{"num_hidden_layers": 10, "hidden_size": 256, "num_attention_heads": 8, "num_key_value_heads": 8, "head_dim": 32, "intermediate_size": 704, "vocab_size": 4096, "hidden_act": "swiglu", "norm": "rmsnorm", "norm_place": "pre", "norm_eps": 1e-05, "positions": "rope", "rope_theta": 1000000.0, "rope_fraction": 1.0, "qk_norm": false, "attn_scale": 0.177, "bias": "none", "tie_word_embeddings": true, "parallel_block": false, "init": "normal", "init_std_qkv": 0.0408, "init_std_o": 0.0, "init_std_up": 0.0408, "init_std_down": 0.0, "optimizer": "soap_variant", "learning_rate": 0.00411, "beta1": 0.95, "beta2": 0.99, "weight_decay": 0.038, "lr_head": 0.0106, "max_grad_norm": 1.0, "warmup_steps": 200, "schedule": "wsd", "decay_fraction": 1.0, "decay_shape": "linear", "final_lr_fraction": 0.0, "batch_tokens": [65536, 131072, 262144], "max_seq_len": 512, "doc_mask": true, "train_tokens": 723200000, "max_steps": 5784, "dataset": "wikipedia_en"}
Each number is 128 + 32 x the weight over its row's rms, rounded and kept within 0 to 255. Layers, rows and columns count from 0. Numbers have three digits each. The size before them is the row's rms in percent of the matrix's.

# o: layer 7 attention output (transposed), 256x256, rms 0.217, rows 145-159, columns 0-63
# v: layer 7 attention value, 256x256, rms 0.262, rows 146-159, columns 0-63
# q: layer 7 attention query, 256x256, rms 0.12, rows 160-191, columns 0-63
# k: layer 7 attention key, 256x256, rms 0.131, rows 160-191, columns 0-63
o145 090:102147087130108162133180112083128078084120186095132125152127123154100157126129100144159160105150167085121095165087113123118088147126130108170102166147135127114169090134139105102104142180144149
v146 084:210127140106180126124123097118139104137135112124109178143092144137112077118154147059119159113084080135120123118101132149094090120139104196119112119059164107141137122097105101081109168128131173
o146 083:155124101148163103101083147141149154062034114082144190105079115077081135153153149147128055129107108140127156088151116152090062073056173139187083145064116097141115145116170108087124141126146111
v147 081:128165107090112112159093098131161060180196144121178063088133139134176132103098146115106115153096122142126129105143103092118131140131117107145058071116110133119080115161050136143120127128050160
o147 083:100198130103177110075102059146124125120188120147109154124184156162111135168131090150093119118155139158136084110199107154123098131145099140187107119081051111109143116140114084090196111174054136
v148 080:097106128097106094176096122191162138137097163146126129172096124115062154111123157124089186146186155093142112107101173151107175125114156192150158176099083124204115153140105110122169122119184141
o148 083:125173125101138135091140049131128139118169172156142128085124073118164145169145112126145141195122099122100096166111162091157215191053125082155133114097160081101100082047118161109159120099100076
v149 087:122092194101160123125104111099148123076074099139088168115086131172123175122194081135119142147137111122149113184146088080182108170092085123120162077134164157187152121072174128116154161084094115
o149 089:129062172155139103135146080105074091079192065109127135128059117126165107086154111123121106097124066101110126162141102154155124087157081115133166127138126084116138098111133172101125128097099096
v150 081:121135186074152133130111129109150107161125120088054136176180089164115095112107088157129141080130080148106121114178101071129120154137101104132155079122129127113138083154115103099148124149192077
o150 085:104108139143157105143137077149179106163094167098160108063100172133117079139096115116106143132157149128143189180141113136129104131141145081085161096134135126143168115181157180163162070082153086
v151 089:136160120213114100139150138072095136076077122161092140129159081127140077056141153104111084054127049172109150154095203137146115103149190090074068099107128117118163064111174137135091077136106152
o151 088:148221081144089089160158139147083135168102136107144142150142127090122068098165089067087101126130127126076191144118160112113186100111156121114109151132139114117130143189137174122056084103171158
v152 093:199102116092138110114130090096123128138105051121138172127114121099151109095131128075132119134111108162154211099079169124123157135096129083141148128129109107085181123117085101111068145099113215
o152 091:139088122147086104103129132130163121157097127072114162144152144110131125121159177103106142088151097160160147136162178123080097116150151161179163160107125147034113161096090111167086137074108121
v153 088:104120125090080166133124118079164110121095142138167070132179155152134168197080132102174148107114157104111111193175177143090131089127056127108154106133126137155129069082171117123186125141104134
o153 089:141075131098131123005157112096114152172154127131095200196148052199149073141070128128097133154117143088119066136042160112116143101178098160134105213125066096089116116144110198126139096133070100
v154 080:106146093133128142184160090133165140125104157101080151139136140142119072114086162082094128117113204120117150104127116113157157141134078113150162145130128067146137143103177127114143132141201152
o154 086:164080138153139150193106142091208139129112116044070158113125122040165123156084176067094103147112131113173173170104120134111148099088098165193100114092150078139158126176144080176101168103171174
v155 085:148115092133126167111067153165093144106141135216110109093134151061093118180087145172139079142190161119122077181174091098138107118138155172047108093077104150098085120165057143173083102098066126
o155 087:145167133166106127117109139133071111152143128121143139078111172158102113109150107130150188071109102140115057110192124128153168115120140152059131151213119150147093150151155081110161105135117078
v156 087:168094116170138100142143178178096141089141101151156057152157194113163148152137123123128118105106122130104123156175090089176186127133142148115126181088117143039088160155191129154109156127118126
o156 086:073166141177134100138096073145145141104134166107087178114164143137207133122104098155137172166078123125102103165126101134159179175110169128153138172107087140160097133098146146164110141147139127
v157 097:051166135114150129103120116174122117188150161122070083175152138126149185140150104112143131117166127075160136093111118153149147128133112142099133112109102160129133134078149141176143183137079125
o157 092:092191168079125145107088077144177094192166156140110078143129111062184110157153073139160140144131076122146178141113091114087155151109133130099059088189179115190117091172123132167182095207071080
v158 082:115145150115162122099140121139051132071101126064093087118215090174127100151156118092116113149086137151132104113157162075117118115145093080132142127117147072185194078109119117171120089189153110
o158 084:167076140113095133090109105111154123143083158110195081149160123105138151080157133098075138092145127117158174104162122070155166094103128138097124149159154113155160108118156106139188177107137133
v159 090:088140100144079152144119121168127139139135136171155132137146175131115164084107111162208147088178103100156138172076093112069143082201097122113110120160178140161149165162156151145144102173160144
o159 089:128189116112138144155176096185090131148161107119074111196124142095132150120189145147102143140082123106116096092135148073136121178167148129151131138109108085152118122074127102168159126164145147
q160 071:110145125118112127127136147076202122149071135156127096161149095116103077098157154144214138141105092155105126041119180087122097145145079142190126121103153090131117172116140191128141091105076149
k160 049:127130145092068055076127143155080124148154135090121197166142154163075119057075143083102172119137171169133140120099119150187142097137157129123148083127119177137160098110151106134145156119127128
q161 069:119133118213138201109110063133074090146139149119100121098123137119097092188139066091081153112157122095091150110129173101069092153129106178108130167157137118090107164137143136084103085162152105
k161 052:161118106090116071171175100073085169104048129086193117142138110148100073064067159116132116153097145195152074106134136168175103115082073132136151108094098123169144092148103165165134122114106147
q162 068:140122084179074144119090150193109117138135139071125084103121144167136127133185114143165137096115110077120161132132142096132136115075132138116113168124123118127115117149181131114139149151065113
k162 061:129144151101191067129163098075099112119142127095099149127143132150130119077084143110073085139146106081152145191129104133144092142081079135072141136155098101146147075121105106070059132125146132
q163 067:118120151144116121134159101145125107170159066140160203076105128116105085128127165126036079143090103119167128191145117145095097118080077151115180147176079121130116129124144116177134218135120086
k163 064:147126132169141106150135113093106064100192132103117104119023085171154141127178103147145131133119100096111113152152117137115122140117153089108146094095139142122110148193145084126121146151165136
q164 080:184124211139097163160162124150167108127143064149197107109100132172159121168168166097066127093150092104087153113118106127113179122082130148098135118167103122142128121142199072155152144175098107
k164 065:113141085137073155110103110124134153118137089116106116147121157160160158087141164151107149145103151128120149197083155163158135133162087164123164143113149152126111102132109137076134124114180136
q165 072:103126155117141146118141123124135089131209071160125103077105132136188135185128115187088097145118126101144141178124080120123159109113140121123126122153090111173132118146185109134153186106114169
k165 075:120102115135132114164164142112163160117087099067127139114126112159107109106166170102108100122139104113138147081134112139107163111089119065091119155150162070166076117163107061100079160099116150
q166 086:145126182156066106173165140188168091131077088103127097152090150184131113174147116186079126174134096118119124142165107118105162131130109120112129147146079109144144118112181066197156146135127137
k166 071:169127162091142149153138165123120140134131125095128109138113117176120155131149160122075128117165098177182229184090182098163133138162107156190129086138129127135143119113136181126127113174146105
q167 065:116128144161101129055140104132147111130137117109094125119148111094081095208139144115165105164053110150099110139155099135178106137072126146171177071151128143153078135147159131122111187150167112
k167 080:102106080123063095172136122167126153142101087100094130151138114112074134101180114101077120124133121130175147167094150123170103136149156122140145156118080137080154119096107153158193086099096179
q168 086:115145104156154140065115110092112148131131196165078161137132104109129177040138117153086128101137161095190125156127098155158124130163098095120106144084185125161140085114080155097102113101093130
k168 070:084155138143132078124114115108134154077210092098178163101121120083145095088147118126114069116150117135118150156105152163151145130139098153160130106111120120101120142142034118208080168135158156
q169 074:092102125085089178097088147106137115132057145151132082142138188116092154116110093164210166107175160159131140084106105140161093084132095129133144152146178160134188132137053130094191133094171148
k169 076:157115147124085072147130129100071108134122121160149106144088120128175118140163120108130139168152143064113078115107144157089177111106114091136178181122062134053134141130153158110127097089102152
q170 082:150106130141086095093175085130146082137156115116137112121105124127097198135155184132054053100151111108193113176133086122135158086147102172145141092125143092206098095127159165201129141122160047
k170 076:144105197096123171133121119064125139141101113217131078191163077036126131108155122095139088104112166128130083155154094115187140138155101123101120149107205165121116171092105168056107122166144146
q171 089:140133131120114181089146148084134156086152221109131140116087077129124149100063134161150138108130163137145085128125052154122120189121126089135176155085156130163158099139056141096132094091114168
k171 080:118123123158107100153177102078128108139151052121133126137169149094063183114125169081087047100093108174208160124132133124129133130093105094119131116110098135158041097187137139158162148122144122
q172 062:113089120137106092111110160170084094139172096130104141150144182151153102170138129077148156115096147101157131139113150132110109106130150149103138227125082093079109126177145150098126157134177123
k172 126:109074197093106121158121115149119086163187101167123064159132134122143088185126145108096172136140098130128123189095193132129082111123093134098136207181090071046182098120167125130160147130161105
q173 095:109082104109124107160152138193128102168128075126174093151125145124138096218136160093139125131123100100071075103086132087105142170068152122156142183163122109127113110102176080136144124140066102
k173 075:121156095179107070077132102107120105080129160120159185102135125104094148094099108118164053109099176101093081114158111180145124139090143141139119105102084178124113145161118139158090139151107149
q174 077:158182144121166139111098118116115109165140128201106129075168193117124128200102048152132195093095106132097140111111101161055151121121157094079153179160128072132138122129108133091140141132161128
k174 100:132163160138149159051079123059152092073125162186116124128150147099118178072152101143133149120084167149164134070131105133152143127137153152109156103081184166159153132140105143092060113138122133
q175 094:079093100098070110118125109112073125143072184131135177130119075144124150137123100074150125125142160115191109123104114101166123140118130114137090101106174139154135080123095093116129100091093118
k175 088:144106132114120142175066180186164124164111176084116113134122084121112101139209097097201173141123132076075158154096165143130111140142185117109120189117088153114182135136143113095116103123124151
q176 087:142178116156112179125139159174178151132180073098135152102111127084141073077111144100167155120102093102099091163126117143113149153119168149184106122117163195110145164094097184150059112155101115
k176 093:088086178125108145102127199119151129142156067142110098127122074101158129146128125159102124131108082141109092146084221157131153139163102117115127128133171139126198140071124097116151086154143130
q177 088:111166034132181141133159139145099131178112137086148121119101114070162158147182117087183123106113118174116128134161113115071093131063141116099112192108105087075087093092087152118130149130137077
k177 085:120110076078126119118112148130069116145101135114111092135101139141129073140133148103136172086134127123137171104108085132174132152055100129094112170088159196138090138110114099123131159150140099
q178 090:115159116126111084121129127151131141172124077137146075139102100119110089130147109135148109177136149129120139174118147117132160103174141123093119156144134101093145139112115103170113146115125135
k178 088:153153184120116058131092109118106173146153141108166127131165170081141138046112139100120119060121186123145118129126061148155125147141131092117180155101089104104117061079131125119130121158149104
q179 096:155188137077103162153088140125129141149176092128149047118153214127131157162182097049168152121159169149115097060106182108096113142123184139102141162038173108081086102129134144166115170134089115
k179 098:133126129093138138154109098153157164147045140136128087130156123123177115135139082090132181127133166063156146140057130123150109161175154133070133131115117117173123117152163131150144152143071159
q180 086:175084163124152183139142108175103148101073082051182144157150183163127165137121126123122153133092128110146176082068165109106112131121171155120146106164109065158153119097190064065058097116107089
k180 087:120177107165119148106159137100167097105168183160171108134126112134080109075086097135142103145159131146065060103064154086216132144158172096179129116105164056148139178119141078096133093144139207
q181 083:142151168144089126097119107128083144108193089141098103106154177117149096127087159124080130125162162145183097169085117144104126139109141085150207128071129129105111184120098164143140112114164123
k181 088:142150046113072123146154076107157127133191141068062047161133125123113149086102087167133117116093136083141110107114170159117058158177110158158136090069118130153157204082134187125122122067102108
q182 091:156166165129210133109064146103108158102088113103118167142124100178140106131072161238100088131131217103140110117124103152140140125135092127125115131111086106150194116128109118089177138104082202
k182 083:152100168199118147091090169084098198096184111148089157099087148110118175155110147169088129099066146160108122148161156138133128171131105157096127069126128157158145117120118083120112114149149095
q183 081:081133191182115162105116110138120134172161103105087104132105113121075088150161142115069134083123128075092198159128146121118142100101095124142033138096090085125118113154140128086117144140118119
k183 085:157121149112125135117160166115150099073156132127164184152107172172108104116061103103073136113151129159118108144115136197178088146162152113166147087082150164126170141099151136133141061133117063
q184 092:140100121174132133142109148193118111102085193152123130125149075106167130143133091131180116193109171125099116091095119065144130197150123126200168185151202149088126175121143169089154104184192164
k184 089:092139177110127185112138107115098124147140158159170085164088137137182097134167165108155129129117194089068161048097097095127082120175126110137144150170140115135159135153128157085152114131142121
q185 083:116139104098083153072053119147208145143106108210129067109114082095098157079150170161163128088101118173180164135154143166147093166179076175113115173088131123118098179094147143118093117106163144
k185 095:149149087128197173173054187167124103155192081188125091118165126091089176135125128152145172071098110122083122133169123141124134158148120093171127170105153115157134126188150122104096122117116150
q186 095:080165084160114145079144122110120134096174130104135116158111123118110159091047136156138112080139155060106113113114113145089167135116156182147170155105144084139124137114029177132147107103128175
k186 097:068098063135147106114163116121131148091141134111070168176138151129216112143106149169030141097131135082191092098161099128076170111150101139192133138138139102085118208128087126122170090120090128
q187 089:129114200126115080189104161144158061122107177097169135085111113146083180119124105086114150126145149078156143148091143088122103102115161117100092125203181126144177090102126086104080136136133130
k187 083:153112151182140083104180117173113136117126125069077120130133136091131115148148107171117151136143098057133122148151147132051123107100161121110092139160118139148130130104104095115149170114066091
q188 093:119126108184144166137123102152066162075103180143124177096146096219130148175127125181143134095127097170167117141166115127121185176064113130093072119173118117163104057087137140067094096134136138
k188 095:123101147116080123157147115131095164135121163122145154133169142153110156119136184138123112130106104180169147149120101147113148103098043138116178138180090167143129130110123127126075141115162078
q189 093:144173115141109187124140173087115142057124123136160177125140065074122108085123077193150096114114152151091188143185100167171162140126179086114153127127123187163133136121108088134126170139163169
k189 086:173110168099151121072115164117149127129127132172085148142193106120118113132125044125155128120148113108069112162181058134125119137130132156118123102144148142121196122112113093068107131150157182
q190 091:113071133099136095097078101093141184093103129087113073138101145082120169136160109144180157135144130137128122097074126123151138167105123142121161123113115113222149100148085135084169130164122175
k190 086:119156150165111102091158106177154104159072121153079074155116123191119096097133093128185157096125107103065102161130128076095134136106146159114141149126104089060119167086119208133108128200171120
q191 082:091181113115165132198161133079127113111157135146149148159141144143107181175085118169094173087099114196101167073159144076096154182134123125217192160123135137146114124112109117096148163185133082
k191 086:102116118101042119110107086089140114170051194092114153119139058124156127191104171115151164060166142200185146123099098116116104121140100148129098118108165121066136108099146111112182143115113106